Weights of a small transformer language model.
Architecture: LayerNorm before each block, rotary positions, no biases in attention or MLP, tied embeddings, capped logits.
Each number is 128 + 24 x the weight over its row's rms, rounded and kept within 0 to 255. Layers, rows and columns count from 0. Numbers have three digits each. The size before them is the row's rms in percent of the matrix's.

# layer 10 MLP down, 96x384, rms 0.0825, rows 0-95, columns 96-191
093:110118145124128126152165148112124130134106147118139112156122121130131129165132104085138086139176147158141140141109090140124150110098132107127121140144125096112151139139134111140105156112116140124132127138154130065128166157152110149147129075127101102152128136122141144098109185142136148145
097:154118137097078134111143099114140093133114117123116149152063127147102124117121071124128109095126137116066136140116144128139120100100107117135075127164130122149114130130131171094152106120155151080156161138134099139168193143158130124154130154076151162142176117155149149141130136155108109162
101:132136128139159116123152171112170113149133112126131152110140084144161108125122091137152121159115120074151087132095131106135114119079100142107106086114109132131141132108152111140137156159161133157120113116103161140120170119119079134160120099122142089109108125105112149141143098130099170118
103:115135139158128153104129125127110112132086117102134137141166104141113112147135167139134106135145148124129096119065092139153142082136086134133115129109125149171135143155144151149139116143151094121124123140084158166135122105137116111093115128123099095152115109147131155156125085135145159120
098:138089159135146119098134119151161112158148109153126078090118075104149117095138119084125147148125124139098157144138124149132117072138087138146177140084165137134158174143081102130122106139111202179103134111118153152102116112165099155145156123130112141088119157133131136130102142093157142136
141:124160090120133097156101134164160113119140139089171143112129112135124162132119139101108101118122142107142102144118125071107150126165143063138098125177127114108128107109138108135083086125104106141094109117159092125196149164144136142138137114124144128138137076121138118146099107124113136169
099:135092187098093120159149157102118131129115147119094135125154142129154109148138123111132148135137109182143095142145130109152138122093089154100173109132157087107125120109136152145161115083162129120157083143120161089081116113161150141100152122134116137137105125120164147126122087149112078120
097:180136148103202115117146135116145143138122157150096136143145121133154183121153132085148084121160105117108100129166107153118107156119102153095129066085090112126098136159098112123126134164106097132143132138130138121135155115116144105152155151129128138097120096152153134121169120111169106109
095:156124143119126121145157113117127149136102152140105110124147153112105135121090095081129142151161148127168185119103121114128167097117168158130132128120120125095144150113139117080122130171132086136145135160103120131105140100154155141140143161123106100164117150152085148102155111138074151121
098:161150106096104137099133181106110149116136106070142161157152097131115133113092126176121136128104154136117135068093163126114160153160115125138157137135130139098086138124126167112162150103167111114102152138155135115157163128117114092149134145123087116128130155132146110179119122140126112113
098:109171124141087133137126170122148115109142124099089169129130098093093117149092110138077115127116122150120103168130100127137141126146132086142118125119154109087142150145129102096114139144124133126183133122170095118126069102137157150116086149152169131145106103143127144131109084160140119170
100:132147107121122136143166148126118164125092121148157132115124133174166137136136119141131147107139082116161145091129109166133065148122101109112147104139078123105129115107090115133140177140121152112131103125152127147117144104127113146120107118126121119072135111099150100141109114199106117092
111:104142133083167132116110163121124137114151087145134160128118140136116132124118089171107063094127130085145135160143134125103174139103137126131153145162137127124145154163087106116146124126097133150153123128152145099154119154121165095057118112113119098153142131137168151118115104123120125096
098:144147158206149127086128105096103135082136102141149124081170147083166150145139145144108126131121148175123141148161155162163089083106123117107127120135145141143165102098111118146168103101168141127127126104166116155152107165131134146120155116133065119143080113082137126146121103132156114127
097:129112118135168129093087158163146104156177100130131145095108158110155101142074125124102131058133119100135111128109110095169146107127088108098139139159112147142048164128106141094134149098113151123082171144171141096130114155190114135121129113167094094161122142139115106127145129141157122116
108:106116139153177144127141158145156126126097159081065120135096110116156137182116128117136130151127097097152132083149127138165116110141119131124139136117158123095138147127098081168139139128123137129135144141115195133115169095150153145129095128151172087077108143152133115125168148128128124107
095:120107102132144109148130112126124101107107135144159139147106146106094150143098133129134124088130140138163132104151150076095126158141105086114106126138127089160119120162120131125150151129163143100139134107129123150114146144135171138115156169131132144082146114097141142134069124100107105109
096:153112144102133087142099143079154174155139190120103117133121142128134138139082102150133117132114111129130122130148149113099080148103128084133125166117111139109110085122156102116124156138121117102127116152156102121117157145143118156153111118084110104130106132110108140150134130111128101103
097:154126112100115164134100146195142158111055136147126112126153166148117132137163122113139128105125101132102139136145120104156136130149135138099094161182142151154091100132161134173124150167100157122142079127086156139114174110136152116141108124130142157118125124160127111145122122084100126175
099:112124077114128140139126093146163099119140104104092106139125139149073135191155122139128151143137114165096145107096124117126121162090122117140104152158118114110110134127115147162112105097138158043135145137115171123149097140115117090141145151123112163154131140154082179119163130122096147166
095:167111136146129109108116131113173131153133124144111128089103133144134081078128113134126127106178083142121141118169118156089163146114141120142119130099105140102158100169148120116085144155160193129118103161127126132115116112140128117155103158151117133099094115090079139155124148132148164146
100:089161151104131122119115086154111132076115098092103108119131119090116109090134129117125134129097164088137087155101125124120114123147127145146090147112144135186078132143140118131107093114100102146144094169092162124116133147098139092132105099143103148110132129126131116088120137135130135153
092:159133085174131146136136138126091089142154118118114109169110096132127143121108161104120116112144097143121103135140118095139160134102153120117132110114096125171116099083069087102153157115135150108132173166101113141128143166147158133103159096105098118154103113066150096132146131125160119102
099:147187083179097119071145132126161152145116109121135141131107111120103083132134133125152125162066116140165151139148173093128150136144145146121136145132107163101112095134149143141125117084148101166142132140161151131112159148084115135094145143146116137129109144139159099078121101134168096132
096:110119157167109098151088072109153114122098127134145123119130106108145092152131106145116114134115107145109102131111128157146059152147167101130138132108145152113147114144110152109110092174093152142170181085113119131114122123119089174110069085107110127159130135116102123169120145103146100169
098:156115092171157159115121144117149124109117110095088116118185131141142123122142125088119138168133138136123138152105091127106155110151146126150107137131146109108118157138136142147150141145117137122094119119157089153135121136140139115140189183119121147122089111107111137113143128097132144151
102:107116166114158084151099109115127142137114118094141168125132126123066128105130126144094112123195123081127120153132082132084110135126107098103152083119105136132079127171122152114179141143145144167186143139116131139126154114091149113109117156091138151121156176118135155147127101119132153155
095:121131104116129147121153109150114157133129124168104092096136089134137127101126150105155161140122150134115131139124150128140125090123161119165123132124121115107159132142099105088134142103108154160151174131125156082121136092081080134131135113107130156119140106113174150100124129115166138141
102:157141146116097139087152106154164100099117126109119114124121113134143138139128137120173144081180152160111115078114134123107085149116136136099131168087098076137141127136142124157121104119182089094142123100157135123133150126165132092118120135099110138133136130154114129165153073142132108160
133:114111118115133140120114185166104104123138176102113091192134178155164122134155140166133134140139150140123148158142128121096162113140114126158092157121149087143135164132108155081120120079105131116138106109154134119082142077116149093134096193128120133129114137104151175185126141128078110144
094:121110166120131123112132129144102112148141115148146120141149121127125111152127144090160146114158096124129149095116132139136117108120116126134098100126102124093145128086186137118094164174146115138148160133107134103143177103131080129106150117093116104173108137174101136094116095114131118188
094:140074119123139147099130118161130097122117076114161119144142137187086144118136165105078088133131139118097127113046152112083134143098137135089106137092086129116137162132147117129134111112147133139149139125118133132145112155128122101084139173128109105108126141142133142102135171140120077106
088:107122154122126125109118109144128111133130147131118113148140119127132143137123118167127134111121153097165091121089083131147126119112141089141144093095115131119135125111092136148106114096140163097090118103091182142091115118113097131131143087133141130141140126165113151130104113080135133136
098:138139151162148066126147134098097154197122158103134135128131155101131093126107137122118150117142094117120084111108099159151147155135135099140110117115167094143105132144171157132084148118138097109105113138129072112105099089134130120146146124124123126138154104129137134100125192136127100135
106:143093111112132147113106093103117084129138121127140121113164137115139094152079135132172143171152146112156089141089117114135122154151111139196109156108113091130130160129140132125113051120120160128150132115122121116154107141119097120168141151145111064157109106142124168149149127084114128113
103:112141119127116125107118076140138156119136128168169163125138149086134103100133145155132125142140155098135125123147134136099135171134105102155090121097124126134134137124097128157132121149125141137120134133143098128107107131098121140114131099090121163117069148152160106127119131116100121167
099:174162082122124098108163114142086119126113112112136138115101073171145105124089113145089094169132150141109144114128151138100103139110176137157109110146103139130155154182117114103129127107100121163130119150129150110108115140147101109169133152114147110122142165128101081170113138082115124154
092:111124110128126110115118150138065126157149131147123115105105105119108198133131159158151146115117110190123122147120105136154124157117119112098091122135143116131122118071090164094112107128143098132091146110104134137125117146177116124112087113111163137131157145166166118180160126126060107106
096:181107153154134129144158106113119103135186142138144125098158199132134127112097166146127143156095142110124141164144102138124124110129145105121091174135155101144126115120099153128110148109114135120166159148154164119113105117102145102112190128145136114105145128141125115122154086144162152167
101:162150144151107133114100140144155081161159142148100093122094153173134126161105115118109086100083158138141127127151111120101122155111114117146119145104138127170119133128065129108125092153137101137124131142128115110135132106131081136102146156134170134140165115126109133111135119132145107143
095:143141140151123103126161088143119103130119122093093123115120129123103057161100117124201138120147130114116089142142129157108138153109124120156152068115164177153092164133123154137123123120160190124113121125155154091110089129162109121098143140129121112106133136142110118122128131138112094130
096:116134123156118123073126129154130129134099105127151125122123124132131098149133114124136133147115127176130137130126137168149145151128126128109139106102147102077146082123177158136105147143105129124117135039133152105123132146122098122140143141151129132135103103098147135120130110142154129109
094:164112150108126139189139083189151100161102143112163126134151121102134187173127162131147133142101116153101172131120117116097081120088092086124125155139146108168137124146150141101151121132140110120109154142128110080126116101137133127107103133151166129132122117130125129174122142130146115151
093:096137171178149143121106121115109117142122114145162140144116129137107181072155126098076100106152126177084106139163165130145125143109096145151107150175124133169100122119120161127158113152103098111096164074142154137101091156111120142114099099074107132138078135131136131095137153111149160134
101:134122102108148149126120125083136163107099079111154140149064140095122123149140130135095146130087122148127133170118085136178087133082151198082141088114205164116157160119095164130138120138106156097123132110119115144155154144151125110132097124113129135152150111142131110074104133121145090127
134:104122141094124139128123124102117126099143140129110141122101138135115116131147142122152113153148158102124088143129118100117080154137133139132127114103105093136105166126151101091150136176104149162155132105145123144139130137114162151101127121138109130119134114126108107140106159107136123105
095:126145097125142147130149167129139134138145127149158105102110143086104133141148177114150112145144113159146168155136093156170157112156132108124112122119151116117164083127084130121159123142148165091131133111115092172122090116122122146116123109100112166117149150131119115124120126129163144093
094:137122140128130115158154159113146094096129140101135117161130086126123134126095135107115070097104084155134163118134099136119118102114161154128131128133118129141147129121113136137110136148109136166146098163143122151109135104111136108105125146157114139098106132075143105091110145116141155132
097:130132155155145144109058100105163151107122146172157167118112098125156146122143124098095148116116153140101147131148112114138120135145122124111132136151121141126124149095154128100116145131134134132141102087151118100170130125076134145138123130122199169102105121142131117108105133150116160146
087:144135136106093120089121078141125096124104117121141115098109111146165094137168132153149117152159130141117130123168152126093142169146102090162127127115145127148154094143151126167130151114153106149104089137090115168138135110122162088116109140144103137122158070114088114125090088113124147168
087:122143141104094159144141146118107123135124120122124126112134127135111141111136121100129130094115175086128129070163186103127118084127120129151133103144104139139098161136142090140089145134118111117109131123123125116121127120112113116115135184183113140114119125070135116161129126172120180161
102:121136105082109132139121122111098106142089152116165159180147172138108110093079118134154089168079124132128148142148143125127127128142116112144146138110167141136094111122142114089130109138130127069150158162135127129146139158130135142110177109103128134113149112079099103139172117105119076151
102:094133130141142118148194149082141166131105132069157133121122189094162153124139117126141107115112138165126120150133128121094130137133151148138128148147112130095136150168126115122093092140137071135118116144121108082158129169150136118147166140139137086125127152122053143116143158106115146120
093:154121088131095160143114095110121202134150130205082127127125091135125127145143140149108131126128107124135131112136096142115125121175094154138101169149152123132109145151094157117138144127159144138122139143127100160142096143192124130193095114178169134158133113075107107094110122136113109150
094:124114104117135149133072122110101157087156131148105127116141149163118112130141147161096111159115120155131161081125137134121111129147151145163128146112121113165137079089139083152108096115118148080132123151123127104147125161123140127154129133106143151113159160140160119147157142181141127170
093:125157128124120140100090089131122134174146133126086105109144124143134120129157118148100117124147103095132114179143113128160113118062091132094118139110157175141137113130126101154148106072145075152157114109129134133156155165128096158154129114101152166138114156126140109149137097103143142131
100:096153132161102111159127110126135117172141146159111137110179169162118130147157113131147115132133130137162144119106134139152155082116114149129203129147119111106121145077113143162103129092109139139110112097140145145109162125142122120120109123132091087102147119093113122155140142164126131127
101:138115150131104132097145104094187111145123119116136104142120139117155129127151119122148126101097129134124183122134157140120111142130134142128144121120069124145110142126130112122154146119087131148150137101133121106147122103120104128115135119129097112146134160144098140117124150124103114110
117:133133137118107117138094130138150126118138088142164137139102083108105155180160128136114120105150120094169107121053168109119134148159150126168141153109127163137098158130135106143160145132125113147097144119080131167190106087101109158120151122117108128148153105149166163143086130137109144108
092:126119131132180124178135143151126137119151092119110047131126148118084128148111120156167118163116158140135148093111141142136121125131168141121151177108121117155149132114147125147121123139143139102101060118127156078125166095173138120116158158141099116151136121120128134075119097184153107127
099:149154139154085113146101155140144134176121142158163146103133142152141132096110092090133163084122114104146115139125165139158121113132104099092104124118146148131121155082084130102140121092125083117091165090142137182134112119107115123147115149176131141133095103123147109127110171163132092092
098:108128117111129084083093148146108139082098140152102154134150121105108142135113081162144122122185142081112120095098158121114125180165081112110143124106081122157131128169122156129125147138114140132139148117095160133112110152135165133127135102169142124121165128144115142110134148142083132099
096:128149124118130133145133140165105123116133148093124109150131124089140085094156106142175121110088143140065160137118145136128116119127143133161105071116129155125108177169093119137095102110138129172171182161125098151123113107147127175158119142188125097117151121122099147132190091116130139091
100:131117141123117136152149129129084138105158126120123123126129127135141158108114114119151099115115157123109128129117166093157123124095110178168119123121121129107160112092140130109131131129116110123135117142142123172145106139112159126104117107113137107155149149192127128145157156097152105144
096:142076151091075141137141144103096172106119150127118107137176121110121121142136093130162102128135147115163133098128136167153131167141095133079142157093106166158118129124155102150123168123119117104117113121118107134102162109125087164120133130109139105145120106132096127165109128123114158135
106:162128113183119103129124127129111100105198098108103086097090126115103149129133123103088117140120124131060098116168112075103093100171122132146115121193116144151132132091112101141159147144101135103109142083142113155157130108097161135173091175110139112111100151137133095136123145156106164128
093:106141170127131136085106137156146117139093156133168148108162168135150147117161118144116145140091216170111101120131139126112131113119132128121120135140130149138153117125143134085159158105120099128091123119185127102137132141112139099122146115144123149112143119101163130106083094110115094125
100:119092104146115121112107128124112140111164160138132125103099096149168165079138089173150126149121121111132127098141148150134162132101149115160131145116150109081176132120185133111157145105114126094135133155110106122114135144110095129161119153110113178092141124125133132135115145108177136079
098:108135116113106127171167143154105116156144143135109162158144166096162106096121139161148104101108126174172125111136079151110167138167138131119114163140086101137178117153087126111120100103096104109117124153161125108118131102092110138091091138128094137146144136120136073124165150148085115157
101:078062095140166138171143153142130095085115154134085187151132147116144147129089180126102167150114115103164140095115138133140140141168128139153136152114133105108108132119150119138131141154171134098127170146147109099122120144094123087123171117175152152113113165095140130133116058116126109117
096:153144117155129150093138119100156114096156124179151145142121117143116124161156164126071117140128167078173136117162103145173152151152192140128128153137141142124090093152144137121091127135126106169108098159087141156101155130069120115144103124132112136129105160110106116146161133108161131116
113:119173124134108173121131128140140125112142096099166166151110163137116153104108116123125166131143174122150104153140111111154107112133128114120153117125123155128140089114103180110117109145132130135109105113103131157111127090126112125117108126120151119135173127143121152073097118135112117136
098:088103122076094128140179140180138111099127153116163147149109085138095155121109113104102142127116158130102175193086124119137138106142160093120170143117139104113090081112137135188119114126155112117122111123146087165124110083132131111136133119124146120154144142122124140120139124183097147091
098:119123171081158114172111124102085139128131086139110144134147117137162144082159164133122138152106140098119142119125090140121139097112131174098149112093130186160186135108130161163139117116104110116136151155103126090143111130172137168145153095121113108125078083119133131128104138123139133118
106:121120159143153143139086097108145155126099091121103104105110090130127126110107195134117112124117117082093127143144114116153094151165154155062133098145157169131134127126124130150154145133176104159159125109158129140146132133135126144144121096095167151161150133122135164141153123145109098125
103:130125110152115082149130128112097166142154112083123151074085095129162122126113088132142145149139099149129107082098140117161145127136143147147141144107145112131116119076161136098124136097091137111150084143097138120102136178126174108098158158107116139152182119090139143099172109146134151113
097:129158090170126110130131099093127112157141129144141096116165132101124116127138112125140226154125128108150157146143154160070147150124166118125065117171155152113099159091140151145128114130117134134105108148120075143153119156095159121149131105145186134088163116130083120130134146116114148134
098:109102097101090131124147139117157133150170139164111156121141145119189119144124135145116164113192129150102103144153186142109142134137107123124154114143142124104119127160116123108119119136174127129081122155145108152127098125149133097125094132124140157157116145171155107114141113129073128137
098:085139092127118203136124148114138098122090149100112135071137094129117146138115164165124158141128114144143128131138141118109159170126093123107134084131135119114177091152186125138140155146128102122109115123105100116105129096126103113164156140142132170112106128167134101132140183162114180111
096:136076109134120101189093110112119168118118162121146165123135158098117139146108153134117106104143174150139118181117140160131118127149131113129116117165122140123187127175143152113125114150096087112144123149144162166131133118114151144114100130138122101141114151123164122154138105133116195099
126:139113173174122155159129140129141137147127140147115112144163152146147111153108164121097124153105104138137137113125139131153138109101118105144109142141130135126167138134118133088103161101192108138124132176138109093109111146116122166125113140143109106115121111153169175140126159160136130139
096:152128071133119129098135096171119113112129158144144139083120114119072104147144137107171128122137093121140141104149134110077149147139162120111145082126122115116101113100147073142143170092132092153177100089124123155119119158164146137053143099107142125116142115152122111121107138095109159070
110:140126125117116121117133166112091130105103131140083067137132127164085148107136098147110109158132157091125147149167123167162116095119124148125123149165095165146122099150147127163135140157171126181128100120162108094151145114073147108153120127102149125160111141180141114132115103128089169098
098:116167124164139102107130100141141072147127125114124141142140113153122115121170139090090103081132129063088126131121079139147138109110150095137126136132116128108069135114120110128118110125115157101115141130071143100140110182159166097105115100161121095098127121157108117109134147109157119122
105:134109121099108122101137162120128142130132133137153095175127163161097160107185151181156156098080153136098132122160134122103138122117146144122139103154113104095087113127125126129135136120116136132168148152142112108145123127176164134168149149157133110102153135092167093145121137118172085118
091:125158098123144113116130124090134117128101134123121105147065160117168146103162134151131160161104098126149133124140117116092173147130122129149169131109142143144147142148126157129128087089132145162119117137128146140157127083124192166097110132093090121161134167097148123098157178093140134082
105:161143124124139164113122162124133141084138135133162159160117134133149122130143118110148174110157092133092138162108158124142110097164150121097126125137129093139128159151146139143137137162168156116141184153099099137103095141129109157133150075121133118103127165130128121140124125131148166154
090:063173114087151120164141121157148138108128118125146111122106125101118098097104142091144159115140135135139144125080186104152167149125117102129128139144144151114136131109098135097167107148101160130096138106143080129104134116136164122155156097114143124124119122145147123152108160091117117103
099:137130118117138160138135137125096154131119141150094142100128121139137106125098101070136164105136141155129169116149170095147151108106121163109173133153143136133135141146135118107143135127121120136116115123124140162125110140120106097147094129163169154137099072149130120112132126122090122130
102:066109136151128154161171111114097154129102142142137101191117112128129152099178167165149161105147114120163130090159062159133100085149149165151140163117145168121122127142122114151156093109132136124115154132117136079113092122132134157128108143127161121113149125139127120090121147126157138106
097:131150159096093112115130127132084164134090089131105093125124152145141095114125117116108119154118096138116094157121185131139106082109099140120131109153120140094112116122139147111128122144074112120099108077149168101106112150119167090112146133090147171089172119135106092148154138161143135120
096:146118169122127133134135172119118158170150075142115142166120130136105157166127107104158134120092093113110074182150122138131174119136112208135138090138120094173135106102188093112131093157107153162129112105121132160165103105116079140168105113131095104138111143149130147115119138134157131077
105:140106112138165120131112115146090095158133132146159119134154131123126103119126154161129104175079099122119147073150160119087114127121146119112136127119107125132122105123146074149063109168148105116131133138112118177129180131088069104145096126158165161121158146113058122130081115116139137109
089:084126133088143147128114131147160114135151124104158133149095092080104097120160107127092151139154077132106126150113119145141143118130161128136136082147140106130152149120140137166129139096119095158124104140131100139113112143080137139088119071150138128137120153106136164121108161125142130103
098:103114151104191129129113125172169129114166177162125121130171120140096158118147143142124133133166125117191130111169130108092096145131124115090121160119107101114135091130135129128104167159092138157138126124135136146127138135129148158148157113143121154172107084126094141108144095113154128178
094:142136145136171067156130129084154173119166133150165188131123146137148140135108120124082114085124120137139115111104069105140096148137123182138149095124122144090144104135126139191114135140104163125091092124078141101114080101172120136152132167133115093140096152104111152133121140150151098133